{"num_key_value_heads": 2, "head_dim": 64, "intermediate_size": 896, "norm": "layernorm", "rope_theta": 10000.0, "rope_fraction": 0.25, "parallel_block": true, "learning_rate": 0.0121, "weight_decay": 0.0, "schedule": "wsd", "decay_shape": "linear", "final_lr_fraction": 0.1, "max_seq_len": 512, "train_tokens": 279200000}
Each number is 128 + 24 x the weight over its row's rms, rounded and kept within 0 to 255. Layers, rows and columns count from 0. Numbers have three digits each. The size before them is the row's rms in percent of the matrix's.

# layer 5 MLP down (transposed), 896x224, rms 0.0617, rows 53-84, columns 0-223
094:101116123169125093146147055129122147150100121090116133163135132091152155122096117139125142114095150139116144168145137158050139109115099112139142105098150094127119174128107153110164103143093100147169092120118106123139123106159129145121144151121146146203104155118155108120080134103133118082127123123131086135167121123137151147120104121105123102156128117137137177098138137151122126150119150141108111101128094109129114122140128098152157141144146160104107147113140128136123128201167127100117115130098151149145143113082127093125159114154125139159117123137123105118113128140094185154192185128140154100139119138120105096101186132127109097100135132102144125118121136102134146125155
091:131159115138153110128079149106137140112129135139160142099165109156147172104156121170110110136104119182128103143126114105111144081123118117106118103118139148103154145104137129130090124118151086112093128129136138143128053093097122098121119114085161122111093126143104109162140141111103144171122130142125127133131153181192142119108146140137086128096118179112137120154121143098117144106096146116099140057142144178139126110122126137141149169148112116133132169131147151130133133124139151124124155151108122126138152149131168112157123103101169152125128125108119128148112174170119123078044131113152125128148122116147142164136157101117116145148125107160135104150089143120083120135067
089:148137094100135079101133140144104120136163107111145126152134140108124114111125106135135143138097090153138065126180140124117119119123160124101137140126107112140116153103129115152103147143102169148148106173076121071140147149134111126153111123094117108068124155170149162144170142123172134151170132120107185122093172116147154118116123124088135149110108123158124186117152117133115114115126162128110147093089149103080106128155155150133117108143146134119151109127148091146134147151153125160155108136127148108092105121144122133122169138094125117137136174146130132153129175085092100114111167133136101097100145144157148117123104123163088080110127163133147123086122133144145069119115
100:085133115120144175111130143167109114098129109105140115166099176102084103133099161149160154127152130099141135078166141117110114140185129119160172146154135119113093094135113124127173142133129082179154175125161170131139127145134115123118126155146143159150127115144144119110130149125134088145177145141111153113114145121106092128141112111128105103087129099140126137089068105135155115112121132133153172130168130112126104118094123126173124068109138140149140137122104190128105116124130086119149117132107131139119145125142151127129127104134106065128125147180122116147103129121135138089098161117107129165103132120121156099136126174126102093073146091159098125098146114122149125151153
092:128126107132120155084150139153119119097164148112119137123117151120153138119126114103133124181150119118130125127090101082117126107125164086108113125154111107146135119136086126165155090107135116155153081120105164144113160105084079115161144140162123117123106146081096155121095100137138134127139178100128099102081117156140104091160154150109136147142161130124144083084130183127131095126128101148164104113140101171119141127141078161130158104078134168136152180172102109142088144134110127136108136134162126114124131120171099137114117113107108144113145134113154151157118088193142133125147116116091163135104152167145145122118124135102122132155169125147156162107095123152134114125139
100:114159140091088178127139106108133114132134163097104144118108145126121114129158110138131108120144122152136107133122153106119174122104051089098147098136088175147177108140114122109130140146142153106122154108161107140108127091110130169128160117120080072116099166137083175127165122088082117140135125150129150149141127123114136154070106143121139152139144118180117125117164122134117164114133120119134129156119139114146131152121194150120138096117131078160124153140142101132140140126116119134146087112127127129110113146108136149139168162129178120149095105137117126130169117129191161128131095130118154124131134108098098167088130122092146139153106117128149117175171110122092128089114
094:141131089130140137112102134126162172105107123159138159102139125169160139097110127098128163153137138144115124143118120061138147074135121170082097110091101129098089143082136156119121132171148100125123120146142133141170118131086125088148121080078139145113104128168121098110153160142101146121123095125151135126118129147132132147152173096165121141132153132117104080133153146127127151137135092138144101106138098114116111114158131120132127150156195097121134111172116108122144121131131101104151092105102153128121110142099159155126146144157133169103133105062117160157131108178160119086112140126148157069081153127156127136133134106119159121119118120136158134180137124122145112112107
098:117099154152168111149103110096080139130113154159155133118166121132154136140077114135154130146139141105112146138101113124103135166098146101151133131155132151125118142134140129080126114132115137136108152145147112136147121180153100162146125123090178164137169157097146070134126128128142166148116144118149181130151109141127075159169150087099124089176135113141135118146155095130135150131136152085159134142158131151110090137100134165069142128106164106148099119106140150101135120115105130138135094062140148111119145113129096126135097148164128132126113097137086118143082139126155104140119135122148137111117147111115139106094127134093168145139132152101083105150098081131122156114067
105:183123156106144127137114142105102096140164144142080138116107145134143115169129117120111143097126108176131103120112128089104162086127117104142114130142095125125140112109148098133096151164100160165144129147162142104128132102145182150141152120103123145112125141145132114116130151108129121113114103113139142133134105134092121133121112136148123141124116097175077182125088188138110116180143140149117141163147138125128176134144130155119146101112135081116134116138153139158131124127115112139105049165122082151104130113137087089117141123125121205092150128084143102123119154129117145146141113090190115166122136161133117137115144141182112156135115127136166089108109123104114084113098
092:075134162136120155102146128154112096097140149112188127111157175129124157151171117111095162141145125117164122137129156113119157148126129100112160144170144132121152146134122138130116110098128119167133146129120173188139144140161091124110142113125118115147119142114118094108162099123106173136149132133098127135149121098125194151158110102105136114105086134065087124062117163086160105150154096159147100167141136110120145150166152091154126131118155143140142103130139112117136121131144109126120142114126078113104163139099079111118133117110146137142103099132119123137123107093124096155111098103176121135129091137114141125121151149149154103110073077175121115126110159108112111148121
104:079161125159124123156150143185103080127122110118123146114090137129165124132118096129122120102111159118117135141087126131121134098142148140128112136135158110152120113179092133133176125173120140121125063098145151113152129119115105139175111089137142119112132109139112169101171135165101112157139120103076150158128124132085128114162144108117147139115128112121142097113155104112098121122145156146169113160111100154148128119087120119115141130181098101153110122129118105115156187147194101180138112154102115133151119131133114162097111103121136125112110100137104140114104109121118118102090091117124124163116168147130125089145147096116145122100153098153111132146176155147184178131106
094:097172143142156102110098092111125125161094154148174146094167128099097184081132126087099137155117115142137152148119155124124129173111138151118102120151110080132102174089132106090111107128093112143142150132092137126143128157169147098119149114129160113126122178119110161145112119071144136095181112125138110153141144147119153174105112139085102107121119184124124135136100093125139138158132116173102099131111138092148112142108121084126095135115133138123168134138100163138121127073166148155151082092122134138156114135134181143140177130155133105157132115114149147113129139141138136151130130095152128133145116115090126119118137129115129128098144131167089094126151122081093112114142
107:098127151098131180129118129155143127136140140135128124130134160088127141161147121069125103115127103127160136124142122133124137123111170106105122152105137150127152180140112043139086168080162118086127127106108109111176117135111134157098121074171125119100117135133145109127130136094131108142115121131150155096119108093118127117126094103172100162104105128098096160134130130116142128154125157109128122144133131118141135153133124126099130096151130132132131129174131107095123131143145123125151111144119123083099123085172093118162127147088115177102103180105124096147158160121161134175111179131124139144146117106113113132099089165177144107165085161097109143143134142125158089156164
103:167191144131110129089160216126101131122126137126102096125129114164090149083160131157129113116112113132090138115125120181105121143123144144128092126139143107168090149112103146105141127146158157126129115120138098140116129123139124139141118191119123120135110131119126168155117106090130080122135138109125086125147126130116148133118181111109117156176124107127124153123093134107103157131168123150121135136113137115155127098125112111068100156132142128130099079162146130105112117120153139085107144105143133151154114108146149140099079123161052162116140117118118132132126108140109143150161160143183158127113088136120123090116155166098150186131156111110136106144117147081119144108125
087:124141119162126153121136161114122124111127095104168139175186161137133161142113128159106096149078128118133114175158092104154134097128140112122090159130117172109130177141074148142162163146166109139130099134098125132175104129151104158104103116130129084120075109142129117155171109083126140119108135118143131111134141154172133140141124136112127098120133116128122130122129171074104109139119125176092131110115097159100159132123119097144156096116170123111122135132117114129065184145109137154145103168166146131112149122109138113140136137120116126147153092107142143114122184155094124083110157133158087143153114111112154123129107095136077123144118140103117114154077138132122106136113
105:161144152171126071090128161105139093154127156147109160122157080068095154071152142136101154108130142158111137133116138076159087129131152108121126119126128190161163102118124079175129152172080131146141093160135130095120135104123128132117164110144093133123105146125146112140133109129097124145115116094165163116144097114121126148160118131177145111115115144134134143147131114171116117144141141100143134138113144152154146138113120144106165150102136172092135150129145093117108165142122138145136121148152079127114154131166132147099124123092123126103162107156125146172117112108158137120130092094125100114109095125171124124132108127109111128060116135131107125115133080074141144119149
099:101130102122169107119137189124102109088127088141103136106114088135166134153182132124154140133124129084115102116125132124127117123159142106094125125120119118102139126111157162130084106162151148155121127166126094135109113111110095129130149164108108129109123098130142173126161090105129129183189114150133104160134141107124111138146157125123137129099124140106143118152144114138103145153145101133107126124130135159182101154101134166126106155104090176135099077159097089103159192099165131117129153100097132119126102134147142106149145118164103131097143124136122126098127174152103126072108159056144130147152140132150166154113149174160130115119116125139099155114104116110129155130129
105:115138159112148143120115118141125106110137155120158101147095134163115094146126116156105133136110148054138127129153131111130075100198118109163126149143135139162165122150087147194110138120139118141118154141100107151148146162145147170135102103113174131116131114158165129123096103139141098156123115112103102150180138132110096125128110101197147133161120158103155081159131115107106113117143123145146146144130123144110123103154129131134064112141119102097143088124119119126144125109123182123141111127128110099141146168129086168146104141156121150104128116108097127121133112134154153087145120103148095103106129125072142111114119122083134124143117148164120145136073106159168157085136
100:097123107119136101117155114125130203132127156150159142112130116106095113113098127158145151114126115186120189123146156160117141112136140110121175097115140098117150152105127139104106126147098157111125138130129139138159116082160140139127162119143135138097172125084101125143102133132099137139179096150111116149144126150107179143115068093145090106107153119109100105129128112145117113159145121096122064096098162158176162163144113092147117135090116172119153127113120136089106133132087128149121173137153123138118157083145130064134130144131112097125140152153113104107120131103162145145175150152130091128138141119122152096160147131114133118123118138160096115144109124130088102146164
103:131100106142178140118139170108109098095165138113122097131139092134079078120160155114155083117084133093126066122124175147132161124150133132123082133121100136154095145112121153120125115105138149124134088120128152171124122152157144117151106132116177153150150115155101138100109164094153124160125136136144098076133181113159137158111127122173123140131129113101105101149164099116124120080111171147137105107124204149115124121131143144129105120138137158128149169134127164103146159145156129116133116139136102148115118142143125132128086127131095097161110148124108153112152103118122124152114121171126153104084108122140121095127120127142141122102158133132124129155039110090150151120147
099:150108099122112108089138124145110144132162138133109139133105132105123148116122156109068124146110115106124123127143144157121102207092148131090113139140130085153114095085132109137110108133137172158155127127162137099111102107117087147149151122082101099199172097129132185118130124134105093119117123136160115138166111130150138112111151144126067159130102143099127139110118153110135160143160117135132134150141137095121095119137117099135107136105114126096117120145126119139102140108112141065116117141143125159142092142082161114160140097126142104097132170124148093129144149174114125183138153120119175154157164120149166156127155121152143154101116174150108151114112110138101105120182
102:137139119119149165115133132155115143119123119073162103161087097117152111113121118157134153125136122130090117132148102129145134140156137148121133135121122118078160118142093111133081139156144115154163195152119138123113139150085180089133088112153109131076084109134089110119084124121134119127089121129125131140085130151107109101111137085142127156058109106123128159136159145142082144151129163144097124154135127130119090131143142146136132089136164174148140124102129155185100136158117153135099162140112111114118126148108119180156129133151157120136131101071172134114164106099110118135127138140161152155139156154110119104125133146146129079132144181158124125160104143087105147114105
101:103113123141148154120175139110166104098150147156126095163080144139121120113159101145187077103131130154108125147123100143099128128110111168157108116102150124097130145114132116161094131123137093155125105096102128170115128148118102118144091108132157144090139073122121146100160130143143142088150117136152091185102128169131161069087111155158147140103134145125115122118125168148205098150112141135133097131107125141149138129102111116115108111119136094154136099168100145167135136158098098092147118094106157109140140175147115129149141156120138139143140189087114117103125150107144152104127110131105103144156163133124106163094101142118149159114127141118127114130106089165140132147116
090:146183174103143137104126120111098142166150110115122134097159125143115115111121107144112107153078122094130124148092138142161125106145144100125117090108136137093146093159124153122109131093115139188151113130122141143160109096098113103146146145096141104119173143105139149142147117100122127150131151120116145096123118101095069111089109129172123156129138116134165132101123161107118143178077112103088104142119140129114092162129109126119164111103103126153153121099114130180099156113117124128166105135126095159137148107119134139139133119106121150148144157162107121161179174095147111116147116117134094108127130128073096164157175126082162143135140110135144166119128159153059145149129
104:124111124118124130076131108084133129102112142113112108115138188135147140132110135133102153138099107120148108134115150156144142166124137105105138116105083091122116117150151164125122123131177133113127130135099088143124076111094144103108109081133145105158140124146133081139136163098069102203141109149125136151135104134139158115163120134140122117130095158156123150115093142156131113149105175153164097145144164136076153109135141188142125120095141088163121114156106145141163158143098119139145105127155176127094122161116116118136121136120115111083113175123114110132111181137157125151117110126125110161126165122123119148153116155136173088085182092147120130091126122094129151122128
101:130130112104148125108112140169133163129134110120130145164160135144154126141114111156100193069141095109156108124124125144132123140141161085138160134182143138156118126123136076139140116122122191149103137123149132139142123106099128122172097105137103127139101128115153123161152113116093119123140191135156171098148130156073117130147138131141110147141099144174161121086148126055086168157110159098091158106112114160127119141111172138097148133134114102149111119122115097114124155152145146147142123070144133171133114110123081120126111093090118115118159122172147100107140153143125118145118108130138101100090085146104137134120147118097122144102100138158093151087113129123135162127129
097:103144120149155127109130104141109159099122127117115142134131094127136180149154080090105097118126125102106130148107146154090109113087164099123102182126124144143177113109129144091097146086083133113143131125126138189106115117169157161146072112147132151093141144136093126130142132116136166114124120137147126148123175141116120158161128096168092136145112143170121130157106106159130125143164121113122126138104119143113138097074139126117135123114163075142122099126124145116162178150129143133144079113131143133098107147112140085095110132137152104113149123131143151165140131131129137115165161135148089123119099142058146135119143101122135163103068126144129123142145144090193164147104
108:155109158117134151138130110121109108133145162094103118139140157136152149125131122082142117088072152128112101088078123144136121142137134128160148126162115122135153166134094115158115103148094134118136055085117089131138141176151140132109114115188098128122055158134111147164134169116111131137119150086087132133141160141101128165156158122105127121135143131121120114135150121122132097126138143106138145121134099175102112078113139128132161147124111107146169109130136114073116102133143124112149130102124116156111137105157156124091088147114156141167102161157150076141123113169134132118095124146137126110129156091121138131173149142089147140159059105112129168127163102139164128138109
101:154119089136150133105158134101119129092134166125101117138112093169149156139140124077147133149131108140140073124158123113126172105106138116101093098114106121142061124155079145104140150096152154097151128124106099112148122147136199102132141108120155113106096156094158134144127144126103137111130141150161128134173143148109147142121129109165151127132151133103115141116128124157121129157119125144176143119143102095101137121129100118126108168134101143126177132121156139130144124110120186153169114131123152091112125134152152077129115166133084125103145182140116133110115091145120148155177093134136118115127148081151136085059097123119152143125175119124083117106103142115116087152130
092:114105118108118111067107128169137131157147160111138139134092092143104110124117142143083140120142140120131122128169139108158157158143110126147106121144080112117137083126123109146143106156102116217138088109104137133130167141148148132129112134120135165165158124191148115120118169147128130082144120155149123093104135128104177111126142172121173131094167129160126138084134100120156094157162146117138139134123113140138172125147140117141141164118111117098129137096133109168117140137157099125119126170090160157120141110125101121135126141102113095119127162156081125129139103153102148142118126105102140104060102108118161132138120100108145129135116110123125159124108152147064116063124
102:167124134088178119142063121125130133111103117101159123114148133142151119105114141140132156171145088148186148138120137130140139138103132121118133152144087086138119138141117155093115136105120149123132115129137134097069146167115092130129142148177117147106146132085130111158118168127126115164130126139142142126140137162082115095108188119126120114105168142136094123106095111109137167115151074101115133123146116094129137110116091125179089135100170085167148134142117143132126100127172096102130111181139123154107105108134193127137129122106170141150152134091109173134126142089087128159122129161136142127152109099166109123136093151124133164110139149128123128080106112110160131093134
109:138126107138109166137171104156061105118151118145111130066143139116125139152154165130104143101145138119108151134113111156104133095163157134147093148127139137144173140157158122126116111128135135132143115083111137121139121109101124106156176132133130142157142121139154084139132140112134104101124119141131138123112122090124147098111115127140157088166104148146136149068130178162109180124171117158135137166114106136143159185139157104093138134126120113119141163146146123155121148151129143120125080098106116124119121067120157117103107121119127159139080102146089129117110093074123117131061112129116119138107147150165116101119137100076150173176125133137159110149113072129134150110115
# layer 5 MLP up, 896x224, rms 0.0617, rows 54-84, columns 0-223
095:112158120138123124139129122158107135152119145131137136140143116141098111095108070054114115136168121135113099130137157192146115153172118152067108141132103089100111102145126141135156118110119134162149091146103088111105123107190153115110123147149149164169108165120153107123149193143134104133116153122163114152153111076103062097116137152131099136124133097161137119124093135107131172157156133092129168099122151140114113130176143141131151115130153101144137143102148131140133086108160160116127139092142096094120110115146156152111147105114136112116095126137124112153147145115086099081136126160136144127158115116144128135145100105090145135160163119145105138096137152141135152097145
090:136147104124164168125152120104119175107143180173127141096106146153085125126122144111154121106111118132135124146134156134132144139122120161109120157145149130082119147131149125113105111107165102153151111161105110095159119127163161122162129129121104167140101088108145149166168128133184157131107130095132106144143109128145079134164123089141084156131084131175096064111143121140118148123102125154151113158129106105089140179116096092132115150143147135097138152128140141157129160092102099145109127134173127116127150107128115143074085097082160125099152142145103072098103099112088111126135126150130157150115111106134108133126123132127132171155142124121098159118165116119089127164126
101:168087162131105171113169171103124120112139110106182129089134103116143107173104103109153092163088171163088165144097133147099168084096195118093135076135121114167119112136119130139106140088129116128089122118134099108166140066102123141138145155081144158114107154158127134169141142140138157146109124153133142131127101119147111124092100131175128135118109183080120136121147150157098106149138102122104123127157110117141126087154167113122109105135130112126151146072131139135157074128130131098118140128129139135154139142140147140121109177149114133112123108108162153150132112146109109110133113125107141147126134140103111124130158098130094129161103093118145141158125136133123160159102
092:153153094153150163104105119144108124111100119144125114141117127117142103114127108119149143113091124132126149124091108103133146115148154137136148176131113170142081124124153080145159106121142143099101113101132173121121141138154090147115126085117146161126118128119148131182138125106139131087094143113153105092114100148081141140128149105143156172146149112128132087108132162088176109143125089118162110088123128125126126095156130114154100154165114108130120152114135112126158152130123133158144152111163164114092125122096099178067171147081136156068168126124132159117154139113103108131116146163125150102112101106097120117170124153143124135129171173158140152098111089153080142105107
096:131094129130180092160140141125162105118110102124145161120142176123139153131156089130145144138125126093153096136098104142152157078173159072143087101134129142118136098129091144147127100142127135102137180120104141160132124112164121113124128119150101130113148137138170149138104153139102160115104108126129158110137099120066142152131155114131152127105109157114123099112136131130149166143133112139092126136174081112105139147090127152047101132144146119127084104162099135135146119126099125148113165137084124116150152104110159121110133167087128099139128124165085196137186124089095152154116125140123122111143127142112117148122125127158082130123099108170139107155138109099122135148128
097:110163138098142146115117145092155106160128133123099127130164131148131105133133094153125103103138177125114159137101158160095104197156118106107100135141152124130151159117117106161149126072093076121100139125127125134120113088151151147148109134128152107140166114116103139092108129122107130167110145105129107168072067081130145090112123176145141113123140156090138163176086083150121117167132103095137132134112123151155144129121128110132122154101121118122076114111132185115150080149123160119128130104136145108130157139108112115160156164123129142145147164147129122078111124130159149115144157095107119149122121118134136118101134164081090105118148132123155127132184112139091132152149
094:128128161127153105101157091106141167109151131106143112133163117138129126132095133116111135129097108121143159132082146108137112095062145126074107099117163137159133074129119113144100102155161156161087107122100122127147102111133104134090140069126121117106119159161149182116154118130133126125142182148150181135093098158135144133149180129120121107124176190121101089139106128128131142141134129091119109130105142093129133054089149100138108139155128126151086149113139135122128094111111148109162126151130141142101090121139168117105167119104145107131126129154113166145132151159137150116136138120108157120137133126135132100150139120116138104157160136149166119143132091130171092156078
105:105130157110130080111151124146107125131130126108157119115144122113125159120150140186084080131132119130152153157160162116113130111148174093164101139128122095126156133106109096147101160141157124154143098097154094155152135071162104147096109150117099146155126117121116084089147139083165101098082118125128139094106134125152147128121103134127148109131068113136137105102128081132140132142166129094087147097132179145163150124149134155137177101161127151150089136126100180093170090118127149121121142097093120173129145104101145108155136150134126135190127134125140135124128119111147126135125118101175157130132174122102109091131112133144119134149128132150113144179137108098158147121132
092:161102130125128111111137135138139125129171129146138108131147108101147122114190108135125140132105066095138077149119130139141116144176100138121133092136141142139103152126158119127118137109127162094096124129144100140140126104125134174136078114126143073134097121110141202160142133108090142115148131091117138162080128081102116137122136142101135117140146164138142144173178145119146164118106084129135097124133174152144135133136090143173146148168139105104069159175170121105090115133131136116106153127112115086140123123134109170121172121173116158159130143182100132125152152125118131084126149122143123163106152152132094146161139124136137121144161097137095114159103117107117118160146
110:122098110109101141161115145141096152088099105073103155103156164103158136102173129191115119125101157153150095136102142136145133154127137142137159125144103108108147206119109116130127168102090124103131100109131122118069118101103111160138126141135145136143178138135102138137120112112137157097120153152086157139119135120163123114123122131106135124115113159075119103109126116151129144128137165138142106126134138121118064138140122141129145151118157099146130097142106133082073127114110142149163144132127149191135123110120121137099125139150142144131108131145138164117112138180082093113122076151152114068135172106150114088160173172122118114126116153102108113153141130160132136120154
103:112097114141080132109176169171099118062087181150121084150097152148138126072147159152159093127131144143106100117132111152142122106087140137165134170135149088125100115097089132111124129161157121113108141115132107131160135163090114103164151132136112122121166104094109091195116168158121105153080154100142144156135136135109138155127101182109139138140141170150076148105118140135122137134118111098152145122113135119108169116140118141125128139131102104131116137144107073115138114144109161126094175117158149157091134092127169116116140115084149109117116120137107158139161161116134119137142139097138114122140130114124163102121143129116125152103143160117145106148150134162147156120111
101:110139119130110119136102117129123134130151127133095159122120099091120127100162122138132146159146085182122148145131111132083136124119093126101114146088141096139096094085110163125143146150149157125105126157105128170145161151123120153142107154097124158096125094112128154154113105168077181130120157193136159109122093159133129116123120098146123132117142119147136113109132143178155140079123116119127150103128123127177114095120130148099143129146099107127088127146135127128174153124104129095106143156088085188126131129168139165134126109138137152163106094149076130119130118092113128150133108115120123125182119119159140154154162110116072139133105159127187130100164152106073129114105
106:045112147164129098134110090129108136103131148152146127091114161161138088121098130135105112135149124130156140121101131143150135120102130096113118135140097163125156125084146180127138120127110077117103108142127131130153156126131066122125120118121139143171138097078197105162173139132152109162097141119123136139107133143112086139131124170138155115114119142157122120166143096090152170128134140122130106125126134148113135170111090153154121142151153133128136084125131136166140134144128142102109149075144113090113166106141187077152134100122141120149141117109190119141128099150172133148163135072139115156145144130102142137159148123158098113102131134120122145164099104114090142117112
090:120112092120113148151159183144111098129159131136137164127101169101118146108116149138148109130136159092144115128127114122129141152124080103086145112139145075123163107095120174106147131140124117173137121153131088152172186116150128099151126101161116128170148114089161125134147061161140110144140190153144164122121139119111096128075114129151144124123122118160130101100109118154151134137138075114147171131147143128111116103118161167160147095119134138107080148106155118145114056122129113108106166115105140128152153126136148155116132115129157129099138157135090190094118153097102116127144120154098127108136136136162117100086122114119146133154159118149096137126156114122106136110120
110:131127120100100106165143101115126107145136081134155111123147123129148158121136093113153138149129127104105131109115115146157129094129126171145085159136132151098120157138105121103156129111132170136123134104120093153159131113135139123128111159116122128126099129114101153096150166143124124142113120138097141081124131152117084118112051101153153139151171158157136123174105143152112129092157141120093114118143169123138056138141074147144126119158102162130137161139135134136120147125135112162132167097122148120095087093108130131111122175124123106145083136117113148153121121131114120180099088165122159120101115151121164113118133165087139106111136103147172156074132126155179096143195
096:131127140101113172114108112117159179130140161146137116146106146132125108127133090101094132107159140082107111122131158091127181129100135128135130145094146097148063127106113147169145108116102140133104113160107149130104123137099166143114163134188121128108131129151149117107122121122099133158149132118147070110095145101119091153121077156087124196120155110129142096107126130119118135116102167098101124087161144153132164101124113133127130136167149104116102139094115124109093167116114105081161124163162157111132136147143153067174129137148174108123139122158149115141157116114102133163121164171116122124140116148123119094127115166128116134144098143121134150126155140076163134140094
107:064105118120175132114099143108114132113119134114143131188082106115161086111133119149159137123111148132151160081134106162142140135154112133147113154108144119103080120132117112164148145111100145115082131116138125097169151120131115150162098116136162154154143108155145163112128160097138086093125153106131119132063150098147106138118128126089111119117153109100138085095164104161123115144133137113112149148138123128111125151124133087124127134168104141130128130129122175118136178074124098125100173128108184137135128098134190142107142148128116128112167114147087096115103135110100099112117115114150065134127149172101153157130170143133142138119129119104125151119117134176150155168120
103:136120126100107095097134145105185085124111117163110174111125134163132103099082167134107178111111135117178115063062158101108086131134121122138117111149115155126144120106132136121133122127123124145133097119112076113139144108138145126141130153144139172101098106117129114171154129144145105135054108146113120114113174102135119161147133090127135132090173164124136107111100150135089149145122151154138125096120149101114102134129152176145146191101141146132103118153137129147153149101161127142111151113149141113113117136140152102111141156085178129077134091113148138125130134065132109115125139117143101079149131123129151119120110108151118146159146153114148144169139112125138102117171
100:102166137130153156138115120080138113086130121109140147157139139122097143113101089109070076130111130124104142120130150137114099118120091113139151143138146165140101133138127121085118155164112096135133104141108138147151138122115155171116134131082154104139161152098135162173117123134139127124149115125104158141077114110134143067138101118112129119119187145163116159110165145128168104092156127126111120120111068121135079138150102124133108099137089108138128146160104162142101137140128128124140168126129094120091110124160095157155135109101120135137156135117075148146118191145133137146122143166119139127107160148112133115126143124151108116166120210106123107102114155195142137095109
098:129121108100116174121162120189119131092117119134104095126111111129116125128089120151123130168103101156104077132134153117094085167128125107138149137081112148127120141150139116106134136143094145169098111173159141133168084144153100123140149138111141114122126104105120154122161121151134124093097170128105143122109147136134145129090120095165086137137146143124171076123080123126131126107121145117162107143113145156136138163125148145165133148163130146135111127135102125130120095135136136150122150061128167148133139060182096168142117151108140112151110184134104111106159120102119124128111129151089097092130182091103141110140159118134102132108135128145169119152122120120134119055106
102:143134201093154135137141133162154139109133094148138099154181131102162142143171071160085133101158135110128139134084132145172127138071070133137116131121122150181122100142133140138112123116117108132111117148109125112130162134136133163155119159146142158102120120090161138170091133127169127151123098130115124124138090145166111144134133125159123109117150143129130140127131140141140105113130149103110154124143137139107144133090163152153106111165135165145111124101140125074083120150142112158142072110115100121115173101143110152064129111147112112100133130163124159111115101127109139099147114149137078091086155151126122141081128102100133089154139125135127107163110118172122163113095
096:086087082187119153148155148131109126121117121129148141129114103129094133142114128120141140135142165114152133125091099140103125129062148098219099165123122140123153081157113133151164136124074126141119141113196153124111147159144150127141134160096079128143157099131146099148121102152153134102090167108107094133098138149162131102115157119163114106105130098143136134121104134113088130128146115102118116112121101108133146120153115159074156136108143149092155106119102121121121153105129126122116145142165138169142130117151088124178127127159122126139156120090125127141158144113148102130124153111116072143095126086105158145092144098136103099123172130098182138129125120140123143120145
091:121124110122111134137095129186091179091129132123127144124169110142121120113153137136102082154187162132135143145111146085138075101085137156097126148103107097158130116119160094111091116164141144132171108179165099116140136134131144074142116118172169092122131073137085114126148129140121128129130125125144128137156118124197181109126062114157098117161106108125077135139100123140137175096141168147154123144129116180107118102136129148131130150143152138155142114165126078115112112137149166137083123112131145106139160121176120111131117114120147126166145154086109121120107139116111116143108121137128131106132083119113146122142156111144121159120105155115155126124120090126136117118115
106:095094110119105145121138167114145125149180132110133149114134102145154137104115103175145089148094122106154126142146151161140101065141182146129108134100155110088134124087133133124102103104167090152127132170141103163149108121088134135157124172170086138124106128165125128114127087116141109169140106129115112104148117144117063096120104158122114127118130111110112086122153125111160131114114091110127177154114133122098137129108120156072143158155153144158144146167102154125140142151123146144119159094073147125108090131128087117194157149154117160124166125117127103161126102105120127117109107122134155116124128116138109142118120141168124160109116111158122168160121170152119116147091
105:114112142136134119149136165120131085152175125079136123130137145142147138103139139142124117155123143144173146144098129099122113129081192121135146143137146134108135083104119151122125126096090156171135165142139163100154176085136121153120135144131105180093124128122121131175123162102097089166132124140167108164134125103117131069113160089114116059131100162139128104121116129161142098091136146093139160119154088107156114133126107130122093137145126110092084124108108140092130106140090144123144143114114144131131117083141158098127114147074076121143087079119160090120152094121129149100141128125142130147117138085150160115154122148141125167141146131119118127128128132135147182141158
098:141141150106118129107168164056133087116121129136117162100164153144112103106126150099111136127100120093107158162137138142160119108173121167120143118108164158138089117128116150102153111125124088074146129111123116101109109158138143118123116099107102088124110149095125097114175166113116109163092132145165073112153112107141100126139106129138145157110134134068139103166116123106130128132123145128144123151122103113062148147123120089107104136141149117130131147124171075162186101093133131136102148151178094123185154153154146127120131126104124133162098131147107114090096110127138144156121148154110137165127104139165103120154128143136146119114130152146150151124111096152115104161169
103:192095137071167121073151130153099104134119130108150103134144116158118149110120159138138088102102131117124136119124146159103103102118139127153140133113136111135166147112130144157129131147138143078096125130150111128071117135109080143131084120134139157123120148172123114164102200107117123154107139135126115150146147123123118102093113156148109116112135178123133083138137170102102185159073136130122136119129146109093081142124076120102142111130130158161167091151099137122104115165137093104113149143137159104124128136135074119121132130140154147140135130132144158133120119162094112175126139105163123130130096063129086153115115140156121129126093105139136119173156139088132115155119
102:169114098131182153147131119107133115129099123134145194123119129113132155088121107146156163099132144107093176094104165144135103147143160119122096095138141150131100150106116137152059093107130135148095128152123093112148149113090089160130139131166106122082139114164136127113133122110092154151119118114133111157141147094091084129126163200101116152143141123137134133145119146145108115168075147156132140165086143126139149131136145143127128163128145127119119165123104142157118106106110108086131136118139148074115124142140103111128154115130082097178135120110090149150086098122149146116095088174109108122117096112152137119128140122112145105170126143150104104127159131144106134108076
098:143109151124167121128105116140112123142094166116146096124146089134124109138173158148115157150143099126163153126130094110143142129133148140099097122125126148125137139118154089151113095095148153128115123189137046143165149086158102103133124137123102101162112153154130125173141123100128117109119161130063149105154065128125072142115128158138079167138129100100139095136139151126209110145102139129092142151116136122144096149182113139093157090141119128143088143111130126128110125121122107075103154152180143150167121143116126118135139120125142130148173111119114117157116143154114142085133136100144104130119147172116131123083133148119149141129145100138131128136105165130152107121103
099:178114116162189103160113158154128083130165131077178147139104096087127109131141109101128116162153161115099116123104128137126141115099138104138122124126059161140078160152148103095112117122092096090138144082127117116126127139110115162112113141119125156153119150167127173116122098138114122150081122127132154135056162149109121145099148164156135112127136163173149132114107088146113148158158137092133144114129138121133170140150125115157111125107105130116117145156145128146123156127089110102133123120116122097098158107107165128143121115116142142134147106148130181112102128092062150124158133147108142108157109148138132108159153110123141110064135111153098128098142122127144157119154
106:109173157117099148113110104149155161132099129118120116152146100172127159163142083130139099140134129089124129089123162118114148105099119107148139156125121131067139131124132160111094130167051081107120090113132142146106148093122116117160136134122109137100126123126109106099122120126100128169143131134179160149099151085149116116089111073108096096138117148099130156136115152157178142115112159117104101138127116153140184120126147103084142117127099096145161122117142111120152160135114161130138092109143132131126167090193126098114097135149124109119123144157092142138132096145157163129094085155129111100116112125131122151117121124139106117131092135144138133127154160155098199119133